python train.py --num_hidden_layers=23 --hidden_size=256 --num_attention_heads=8 --num_key_value_heads=4 --head_dim=32 --intermediate_size=704 --vocab_size=7443 --hidden_act="swiglu" --norm="rmsnorm" --norm_place="pre" --norm_eps=1e-06 --positions="rope" --rope_theta=10000.0 --rope_fraction=1.0 --qk_norm=true --attn_scale=0.177 --bias="none" --tie_word_embeddings=false --parallel_block=false --extras=["capped logits"] --init="uniform" --init_std_qkv=0.0375 --init_std_o=0.0 --init_std_up=0.0375 --init_std_down=0.0 --optimizer="adam_atan2" --learning_rate=0.00146 --lr_mult_qkv=0.4 --beta1=0.9 --beta2=0.95 --lr_head=0.00519 --max_grad_norm=0.5 --warmup_steps=502 --schedule="wsd" --decay_fraction=1.0 --decay_shape="linear" --final_lr_fraction=0.0 --batch_tokens=32768 --max_seq_len=1024 --doc_mask=true --train_tokens=325700000 --max_steps=9940 --dataset="wikipedia_en"
Each number is 128 + 24 x the weight over the matrix's rms, rounded and kept within 0 to 255. Layers, rows and columns count from 0.

# layer 19 MLP down (transposed), 704x256, rms 0.0655, rows 135-143, columns 0-127
[[121 149 140 148 116 108 167 114  89  99 146 163 136 137 117  86 153 141 101 112 145 152 124 135 134 103 139 139 115 124 152 124 180 136  86  97 100 112 147 119 127  92 107 155 136 168 162 140 151 119 110 114 158 141 129 177 146 105  85 133 168 103  99  95  71 128 143 158 134 138 195  98 115  99  92 106  81 128 117  75  85 160  95 110 133 127 160 149 152 140  81 128 134 102 104  88 126 122 116 106 115 116 127 101 129 169 169 138 133 170  99 174 164 133 146 156 119 118 104 148 146 171 115 108 126  94 121  84]
 [111  94 117 157  93 134 101 136 153 113 140 133 143 144 103 153 182 151 154 143 102 149 121 158 128 104 131  78 132 167  93 113 105  98 125 142 100 125 148 103 100 159 156  72 105  52 138 174 100 171 131 125 109 102 153 124 154 140 107 123 158 132 153  97  99 106 116  78 161 111 103 173 129 112 108 128 149 107 130 183 108 108 183 117  99 122  99  55 115 121 128 147 108 122 130 127 133 103 103 139 162 116 173  87  98 118 140 115  99 120 150 117 149  86 150 136 103 119 146 136 134 142 121 104 126 102 107 112]
 [118 120 140 108 112 155 101 158 142 118 155 144 146 157 124 104 137 125 118 101 110 125 160 157 145 144 144  96 109 141 163 125 137 143 165 135 149 141 107 183 119  95 106 148 115 115 157 151 126 151  79 141 139 125 100  79 139 155 151 113 179 128 126 128  77 129 137 159 115 136 149 133 183 109 155 123 120 134 151 138 168 126 121 165 130 115 144 172 128 147  87 143 104  97 128  95 143 133 145 193 105 112 123 117 118 134 118 102  82 178 125 117 112 107 136 112 140 103 119 121 140 105 103 102 144  96 123 156]
 [173 139 114 122 150 128 115 133 123 147 110 169 140 105 135 120 173 104 151 121 109 145 145 131 122 130  84 131 138 139 121 108 151 110 132 135  94 125 103 151 116 127 120 113 119 123  97 141 103 143 130 122 172  64 108 137 112 160 130  90 166 131 116 143 164 120 102  76 144 128  86 132 108 135  90 109 104  77 112  67  94 100 109 153 113 118 140 137 142  84 131 128  62 141 116 106 119 143 105 117 130  99 130 113 117  93 131  81 130 177 111 138 161 114 121 156 136 111 122 167 121 124 110 111 144 131 117  77]
 [164 158 159 100 104 151 103 138 151 120 139 125  96 128 104 149 126 114 152 134 131 106 124 138 131 163 139 103 109 126 145 125 118 124 125 137 117 124 138 113 103 115 147 116 122 166 102 113 122  83 140 129 152 134 117 149  80 159 178 124 102 127 115  80 126 105 152 142 135 151 147 134 123 119 131 129 135 143 124 141 118 110 105  73 101 148 113 130  85 125 119 112 174 107 106 162 125 100 141 122 126 125 160 105  93 152 131 156 122 112 126 122 137 131 151 102 152  80 124 161 135 122 128 130 150 116 166 132]
 [ 99  99 135 111 117 159 145 108  95 116  95 116 143 114 142  96 106 127 168 116 140 138 149 142 159 127 125 116  98 159 113 115 127 149 114 109 156 134 173 150 150  87 142 127 136 144 171 119 141 121 168 137  97 105 142 108 142 129 200 178 154 157 135 108 143 108 131 131 128 140 133 144 122  99 150 160 110 109 150 114 155 164 113 131 146 142 143 167 119 138 141 142 157  98  96  93 104 108 104 129  79 169 104 142 150 129 115 153 134 128 112 126  91 109 111 117 138 121 117 135 100 133 154 150 129 123  97 123]
 [112 105 136 156 142 107 158  99 129 152 121 142 129 113  98 126 114 151  88  85 112 121 136 142 116 100 157 107 132 131 145 131  78 148 134 131 154 129 131 145 151 112 106 108 109 100 170 132 161 121 152 168 112 139  97 100 158 111 143 119 135 149 109 128 154 139 128 134 123 120 121  96 142 103 168  92 124 164 129 117 171 141 119 118 120 154  97 136 125 103 120 134 148 121 102 119 138 183 117 106 148 125 152 108 153 103 107 129 140 139 157 110 121 127 181 120 168 137 124 119 122 118  93 158 120 142 141 165]
 [159 111 131  89 104  86 152 144 132 108 131 152 134 127 132  98 156 137  74 126 125 164 129 103 120 161 130 160  95 126 143 130 127 150 146 129 117 149 122 158 146 166 150  50 133  98 149  99 112 113 105 122 144  92 155  96  92 115 161 126 127 108 156 108 141 139 123 115 114 141 154 137 150 126 109 107 101 114 105 111 121 122  78 123 130 143 148 139 154 138 104 134 148 141 148 145 142 125  77 110 143  92  97 141 115 162 171 135 165  87 132  89  75 140 139 150  85 146 160 133 151 181 152 136 152 115 153  81]
 [163 114 112 135 136 119 150 131  93 145 126 137 125 105 122 126 202  86 121  79  94 122 139 144  92 106 133 125 142  86 130 113 123 150 163 115  93 146 136  90 159 145 123 106 131  98 140 126 146 157 103 146 122  75 129 148 124 123 156 127 127 138 140 115 135 114 148 126 147 161 130 132 191 127 140 146 144 125 127 169 111  93 115 129 110 135 123 108 107 119 150 130 103 144  73 143 142 145  83 106 121 129 129 106 127 147  71 137 160 135 154 162 135 108 145 163 163 147 163  99 144 133 113 107  84 102 116 112]]
# layer 19 MLP gate, 704x256, rms 0.0753, rows 136-143, columns 0-127
[[114 148 121 136 149 126 123 126 137 114 126 115 164 117 114 122 121 137 134 134 104 142  61 137 134 128 103 122 154 126  83 100  93 104 117 165 115 157 134 168  87 136  84  97 121 131 145 158 167 135 128  91 151 102 120 117 129 111 121 114 121 120 107 120 145 110 122 125 111 115  98 147 137 173 171 113 151 187  85 102 141 132 126 141 173 100 135  72  98 118  89 151 106 111 124 175 114 137 131 139 177 131 166  76 126 111  87 160 189  99 106  96 133 127 153 170 152 166 136 137 154 134 120 138 107  85 186 139]
 [102 154 145 149 138 132 129  83  79 139 162 167 127  89 143 168  75 137  62 163 141 119 132 163 113  97 157 119 135 153  95 120 143 129 155 134 121 105 150 101  77 169 152 130 175 106 136 116 122  93 128 131 118 135 131 131 107  93 133  99 100  92 159 151 148 127 149 157 147 134 106 138 149 142 173 128 117 116 117 152 142 120 118 121 149  93 131  88 116 168 116 132 118 122 137 147 115 130 109 111 134 130 124 152 134 119 131 151 109 126 124 125 136 105 142 133 120 107 175 123 121 140 129 142  94 149 141 113]
 [119 125 157  97 105 128 132 141 115  75 142 147 117 136  93 145 103 119 109 153  81 159 100 122 134 149 119  94  75  84 134 123 130 144 149 144 107 133 138 147 123 151 116 130 149 153 159 121 141 168 153  99 166 137 105  80 134 135 160 131 154 143 157 117 132 137  75 135 136 118 137 137 165  83 142 112 130 127 103 115 128 104 181 147 110 124 154 117 111  90  75 150 118 177 134 147 113 134 120 139 150 134  88 117 141  75 123 168 116 149 153  88 130 138  85 172 145 128 150 139 142 151 135 133 150 148 155 125]
 [124 153 134 111 139 132 137 116 111 142 186 119 129 126 132 117 160 129 115 108 134 139  88 123 134 148 176 117 116 162  83  96 169 156 158 112 116 136 144 187 124 133 116 126 116 166 118 159  89 117 100 145 116 169  85  93 178 113 101  97 148 107  80 146 118 117  91 120 116 127 146 132 167 167 112 130 152 117 178 128 137  95 146 134 143 108 125 152 104 102  95 153 119 109 155 100 116 150 102 103 107 101  97 142 130 103  96 143  94 163 126 125 131 141 127 147 132 114 118 116  96 136 151 123 147 157 126 112]
 [152 118 153 124 145 116 113 144 113 110 145 142 145 127 122 127 127 116 120 162 118 125 160 127 193 117 139 162 115 121 147 107 126 149 150 169 133 152 162  96 151  95 144 144 171 119 129 109 129 128 196 110  84 113 129 140 144  88 144 169 138 133 158 176 129 150 158 118 107 122 121 120 178 105  58 119 141 155 177 137 114 163 140 134 131 126 195 164 110 168 177 147 126 108 120 133 125 118 106 107 130 113 118 132 119 156 126 152 137 145 148 134 136 159 136 109 140  88 164 152 119 181 140  90 143 131 119 106]
 [159 162 159 110 139 124 116 116 141 101 148 151 164 127 143 133 127 161 130 135 104 138 132 107 116  82 176 125 115  86 116  96  82 125 130 124 126 174 134 144 169 140 135 113 102 154 149 151 137 148 125 117 133 132 129 142 138 102  93 121 129 122  90 132 121  93 138 104 112 147  81 135 131 118 117  84 152 150  88 134 133 149 114 107 107 127  89 101  76 139 132 116 125 110 111 153  85 159 131 116 160 148 139 117 152 139 145 150 114 187  78 108 184 179 127 167 162 143  77 136 116 118 132 130 136 120 141  94]
 [107 128 183 104  97 132 147 109 110 114 105 138 126  92 145 126 129 124 146 129  94 139 142 105 128  89 128 126 120 116 113 110 109 109 151 148 150 140  93 114 132 116 153 143 162 166 126 154 152 152 121 137 133 119 108 129 102  80 127 138 101 112 135 116 102  53 154 130 102 154 126 120 153 121 153 106 115 125 128  72 160 131 145 122 106 104 125 106 131  97 121  84 136  93 151 141 132 153 101 122 172 104 124 145  85 128 136 116 148 117 167 158 133 132 109 118 149 104 162 145 117 116 134 161 102 123 158 103]
 [142 140 132 100  95 134 136 126 141 171  84 126 136  78 128 160 144 146  88 145 163 137 141  84 105 142 143 133 170 152 168 146 136 161 126 145  82 140 136 149 138  92 119  92 141 112 143 120 131 139 105 109 153 133 142 121  89 166 134 123 123  69 135 155 160 143 125 124 159 107 206 102 152 135 112 146 137  87  99 141 150 111 116 134 128 129 144 134 108 164 125 122  94 140  90 113 165 155  82 124 132 124 143 116 122 156 108 104 136 135 147 172  86 113 164 126 123 135 123 113 127 125 149  97 109 119 142 168]]
# layer 19 MLP up, 704x256, rms 0.0741, rows 136-143, columns 0-127
[[148 128 111 114 121 136 102 148  88  79 146  68 160 114 162 101 102  68  79 146 121 137 116 137 120 142 155 138  96 126  93 131 144 162 157 157 103 172 103 174 139 140 130 141 112 167 133 135 147 134  91 104 160 149 159 149 140 125 120 143 129 103 116 129 169 158 107 101  87 108 140 144 109 153 152 139 139  94 117 136 168  93 100  76 139 121 122 165 135 160 143 138 138 105 120 133 159 177  98 115 137  43 124 137 172 110 137 118 125 165 138 118 110 124 155 118 147 128 119 103 132 178 129 137 165 140 104 120]
 [ 95 100 114  95 148 136 150 111 122  87 145 128 143  96 164  96 120 129 164 105 134 130 181 121 133  79 125 122 140 114 144 113 136  82 118 124 164 128 135 115 142 127 127 130 140 108 128 133  89 142 119 160 166 116 149 130 152 148 117 116 113 143  96 113 144 131 136 132  68 170 123 100 153 159 121 146 160  91 159 160 140 156 163 141 141 141 145 121 142 116 115 167 193 136 167 110 135 162 133 132 131 144 116  99 137 132 120 141 168 125 104 145 119 126  77 107 167 123 156 146 105 106 147 137  69 156 123 118]
 [176 122 111 130 147 117  96 144 122 139 119 152 138 182  84 145 104 128 176 143 124 114  90 132 166 136 142 146 178 140 141 165 100 129 153 160 100 124 120 141 175 187 114 154 178 113 154 162 130 111 113 114 108 129 135 146 136 164 142 148 121 131 134 164  94 117 146 123 141 128 118 110 171 103 115 168 110 112 129 123 134 154 144 152 134 134  94 174 110 145 154 126  75 119 146 191  75 182 149 149 159  85 134 143 104 151  96 138 121 123 116 132 135 101 121 120 125 128 123 148 109 161 133 120 123 169  97 129]
 [112 156 128 141 127 148 124 132 121  70 118 101  83 129 120 125 135  88 101 107 117 125 134 154 129 113 194 125  71 116 147 135 114 120  61 102 118 123 111 145  75 162 114 116 130 169 114 174 125 156 104 108 113 152 112  81 133 177  83 139 142 135 122 129  96 129 129 138 124 145 126 107 135 104 161 148 139 117 120 156 106 120 108 115 114 109 131 112 120 149  62 125 143 122 178 134 115 118 122 122 131 111 141  69 110  89 157 148 113 113 134 139 160 148 133 139  82 125  92 120 137 157 153  97  88 106  65 104]
 [129 139 138 144 119  94 146 141 124 125 119 126 158 170 112 116 176 104 120 118 110 117 126 128 114 112 118 154 132 100 146 121 125 198 118 126 131 145 123 118 121 124 134  91 149 162 121 139 114 140 114 149 116 132 133  86 146 158 131  78 105 115  99 136  66 140 139 136 162  94 149 146 143 129 120 112 142 157 106  96  91 139 100  94 124 117  94 126 107  69 115 118 127 153  92 108 131 138 145 107 112 136  95 113 159 120  96 138 102 139 124 114 109  83 160 111 123 110 132  98  87 115 164 108  87 150 158 119]
 [140 136 162  99 139 124 147 149 129 111 180 159 103 178 137 139 107 106 111 106  81 141 142 128 126 151 141 126  77 131 117 125 154 123 180 141 111 120 116  70  83  92 136 139 132 141 140 116 116 131 131 142 108 135 128 148 117  99 148 141 137  82 140 149 181 121 156 121 174 137 103 109 105 122 154 119  81 138 137 134 139 166 163  99 140 132 117 136 134  81  75 114 133 130 129 170 116  92 137 105 100 106 114 144 141 108 151 130 127 110 114 131 135  84 124 173 132 147 121 110 104 159 137 130 157 111 147 160]
 [112 144 133 122 118 114 115 147 143 119 119 117 129 136 110 154 133 144 106 127 149 133 135 141 102 109  99 149 129 115 123 171 129 137 113 100 135 173 148 138 112 178 136 105 116 122 159 137 141 134 137 125  50 139 114  95  87 135 129 125  94 116 137 151 121 165 140  90  75 130 113 143 130 179 152 129 140 129 137 137 138 146 111 131 107 108 138  89 106 114 107 117 141 135 129 121 134 113 150 142 180 149 124 127 143 142 162 101 136 134 130 114 120 104 110  79 114 157  87 149 106 154 125 177 122 155 121  82]
 [ 97  57  98  78 124 118 122 133 123 136 141 160 119 137 119 125 123 173 135 164 126 107 180 130 155 103 100 135 130  95 108 114 125 114 106 140 134  93 113 109  86 112 153  90 163  88 123 118 120 115 147 138 135 104 106 131 149 130 167 162 174 103 132 117 109 127 139 185  97 109 108 101 148 160 132 108 127  99 133 108 113 150 128 120 142 122 136 115 137 138  85 117 156 104 145 146  89 144 117 117 122 130 148 141 149 139 133 138 102 133  94 107 115  99 120 119 153 120 138 143 118 109 121 168 149 112 117 140]]